config.toml
n_head = 3
d_mlp = 384
positions = "rope"
rope_fraction = 0.5
init_std_qkv = 0.055
init_std_o = 0.01
beta1 = 0.9
weight_decay = 0.072
lr_head = 0.0129
decay_fraction = 0.685
Each number is 128 + 24 x the weight over the matrix's rms, rounded and kept within 0 to 255. Layers, rows and columns count from 0.

# layer 6 attention query, 192x192, rms 0.122, rows 179-191, columns 0-95
[[159 107 145 116 133  90 121 142 139  95 131 125 116 146 157  96 109 117 123 138  94 150 146 132 158 119 133 147 133 182 112  94 149 151 154 133 142 102 183 137 167 159 155 115 114 124 142 121  96 144  96 140  99 121 138 108 122 143 185 131 108 129 139  75 116 111 105  97 126 161 155 150 142 146 158 144 126 132 143 123 109 145 146 184 122 139 129 159  81  98 118 158 135 126 165 105]
 [167 143 136 154 108 119 136 125 148 165 131 107 165 139 149 101  90 134 150  96 144 127 159 163  88 113 166  86 106 154 150 146 132 135 147 119 158 113 132 125 133 130 133 170 131 131 150 102 132 153 147 150 147 157  87 129 138 112 109  87  89  77 113 145 132 122 164 115 125 132 141  97 134 136 119 117 140 145 106 112 152 144 170  98 133 111 141 147 166 106 132  82  89 123 162 129]
 [110 129 115 146 134 118 150 137 132 141 136 125 128 101 110 135 148 132 133 150 134 113 114 151 170 136 135 104 124  79 131 101 134 110  89 146 123 140 126 125 133 157  83  77 132  92 101  84 135 149 124 123  89 163 133 117 152 117 159 151 130 155 116 114 136 159 138 121 135 164 126 116 162 118 113 148 135 130  94 181 139 113  80 112  95 152 144  89 124 119 143 147 124 109 108 100]
 [129 128 133 119  79 139 130 165  85  71 134  84 136 113  70 152  93 175 150 130 122 126 164 142  98 120 165 154  89 101 154 128 110 129 134 186 133 149 124 144 163  92 156 134 107 109 170 130 101 167 122 127  94 161 112 131 158 143 128 117 108 116 145 110 114 144 175 163 144 152 113  95 142 121 100 108 135 101 137 153 121 142 137 140 115 112 159 124  90  87 152  94 137  88 159  81]
 [137 129 109 112 133 154 110 139 164 120 103 144 144 114 135 126 113 129 112 108 101 134 145 116 112 142 110 151 143 150 181 146 111 116 135 131 116  90  95 105 138 154 149 147 134 176 153 131 101 124 144 153 158 125 121 142  81 145 135 133 120 101 152 123 154 107 116 102 137 136 116 138 114 163 156 124 126 121  96 125 113 112 106 135 151 142 126 153 122 133 136 124 129  95 139 139]
 [129 130 109 138 112 127 142 164 128 132 128 130 142 154 133 157 112 159 171 110 168  83 128 126 133 127 137 110 132 103 156 163  95 106 136 121 111 143  99 105 110 111 114 145 146 104 132 103 146 141 132 132 132 165 137 147 133 135  68 121 121 105 110 134 139 104 165 129 158  90 131 122 145 112 131 132 164 115 139 155 170 159 121 102 176 153 162 117 154 119 129 111 123 118 114 140]
 [129 115 119 100 114 106 152 142 133 112 141 145  95 124 117 142 138 107  98 140 101 111  93  73 135 154 114 151 159 149  88  79 139 134 112 142 110  97 115 145 127 149 144  95 128 163 157 130 102 110 137 135 138 140 135 121 127  88 132 137  83 142 133 154 188 152 129 107 134 173 147 169  89 117 121 143  89 134 101 121  93 133  73 174 141 110 103 114 100 155 114 168 155 157 139 115]
 [172 128  89 107  71 147 138 123 122 129 141  90 129 112  79 155 138 144 131 163 125 112 139  84 129 112 114 205 159 134 122 116 117 128 103 170 121 123 131 158 135 131 139 106 107 110 129 144  99  92 140 123 115  96 116 138 145  88 145 146 139 115 120 185 115 170 170 161 119 165 120 121 131 117 113 108 119 107 127 123  88 144 123 168 161  99 116 111 149 114 113 139 172 107 105 117]
 [116 122 162 136  95  95 136 201 109  98 158 105  80 146 109 145 162 137 134 134 142 106 153  86 132 124 153 139 130 115 132 115  96 132 125 135 145 156 110 117 109 126  88 124 116  97 124 130  65 110 147 108 110 114 138 134 182  88 159 151  98 108 133 129 135 151 153 157 144 132  99 139 178 127  77  36 115 125 145 133  92 112  94 156 112 161  96 107 102 100 138 130 123 105 105 106]
 [120 172 126 119 112 132 160 101 137 146 147 147 147 158 132 107  77 107 130 152 142 149 114 152 127 115 149  94 129 125 132 153 178 139 102 105 116  97 176 171 130 161 103 142 127 124 162 116 139 137 119 151  98 139 115 139 121 145 130  94  94 151 114 159 144 122 158 126 105 105 101  98 111 117 105 119  82  97 105 146 112 145 181 143  98 125 117 134 158 140 132 112 125 158 154 140]
 [122 125 131 133 157 129 163 138 110 122 135  93 120 121 143 183 125 111 162 141 126 156 133 144 104 132  76 147 135 134 116 137 123  91  93 173 176 150 122 116 141 107 135 159  97 127 116 148 135  96 156 125 153 120  95 122 153 102 132 125 155 137 106 129 117 126 115 116 160 134 163 162 124 122 124 133 115 117 128 145  81 105 104 142 126 146 140 125  75 115 119 142 111  91 128 113]
 [117 129 104 131 170 108 146 122 142  94 151 124  90  99 120 137 135 137 131 128 115  95 147  93 128 147  86 149 147 115 112 124 120 129 104 119 130 153  79 141 151 148 121 113 142 161  86 143 118 101 140 122 151 110 137 126 112 122 154 171 147 136 156 147 140 152 125 133 149 142 127 156 159 120 133 117  99 156 156 129 138 112 100 175 147 168 124  81 141 144 164 196 127 128 102 123]
 [134 146 125 102 133  84 148  74 136 130 105 120 132 119 136 153 147  53 133 122 104 119 137 108 135 110  78 102 160 138  94 108 152 100 100 141  86  91 173 149 134 121 137  92 103 134 126  88 116 149 125 122  99 106 206  71 138 111 184 120 126 195 132 136 131 148 103 139 110 140 157 133 114 131 116 139  84 136 113 163  91 135 113 166 114 144 128 142 137 108 132 115 141 141 129 141]]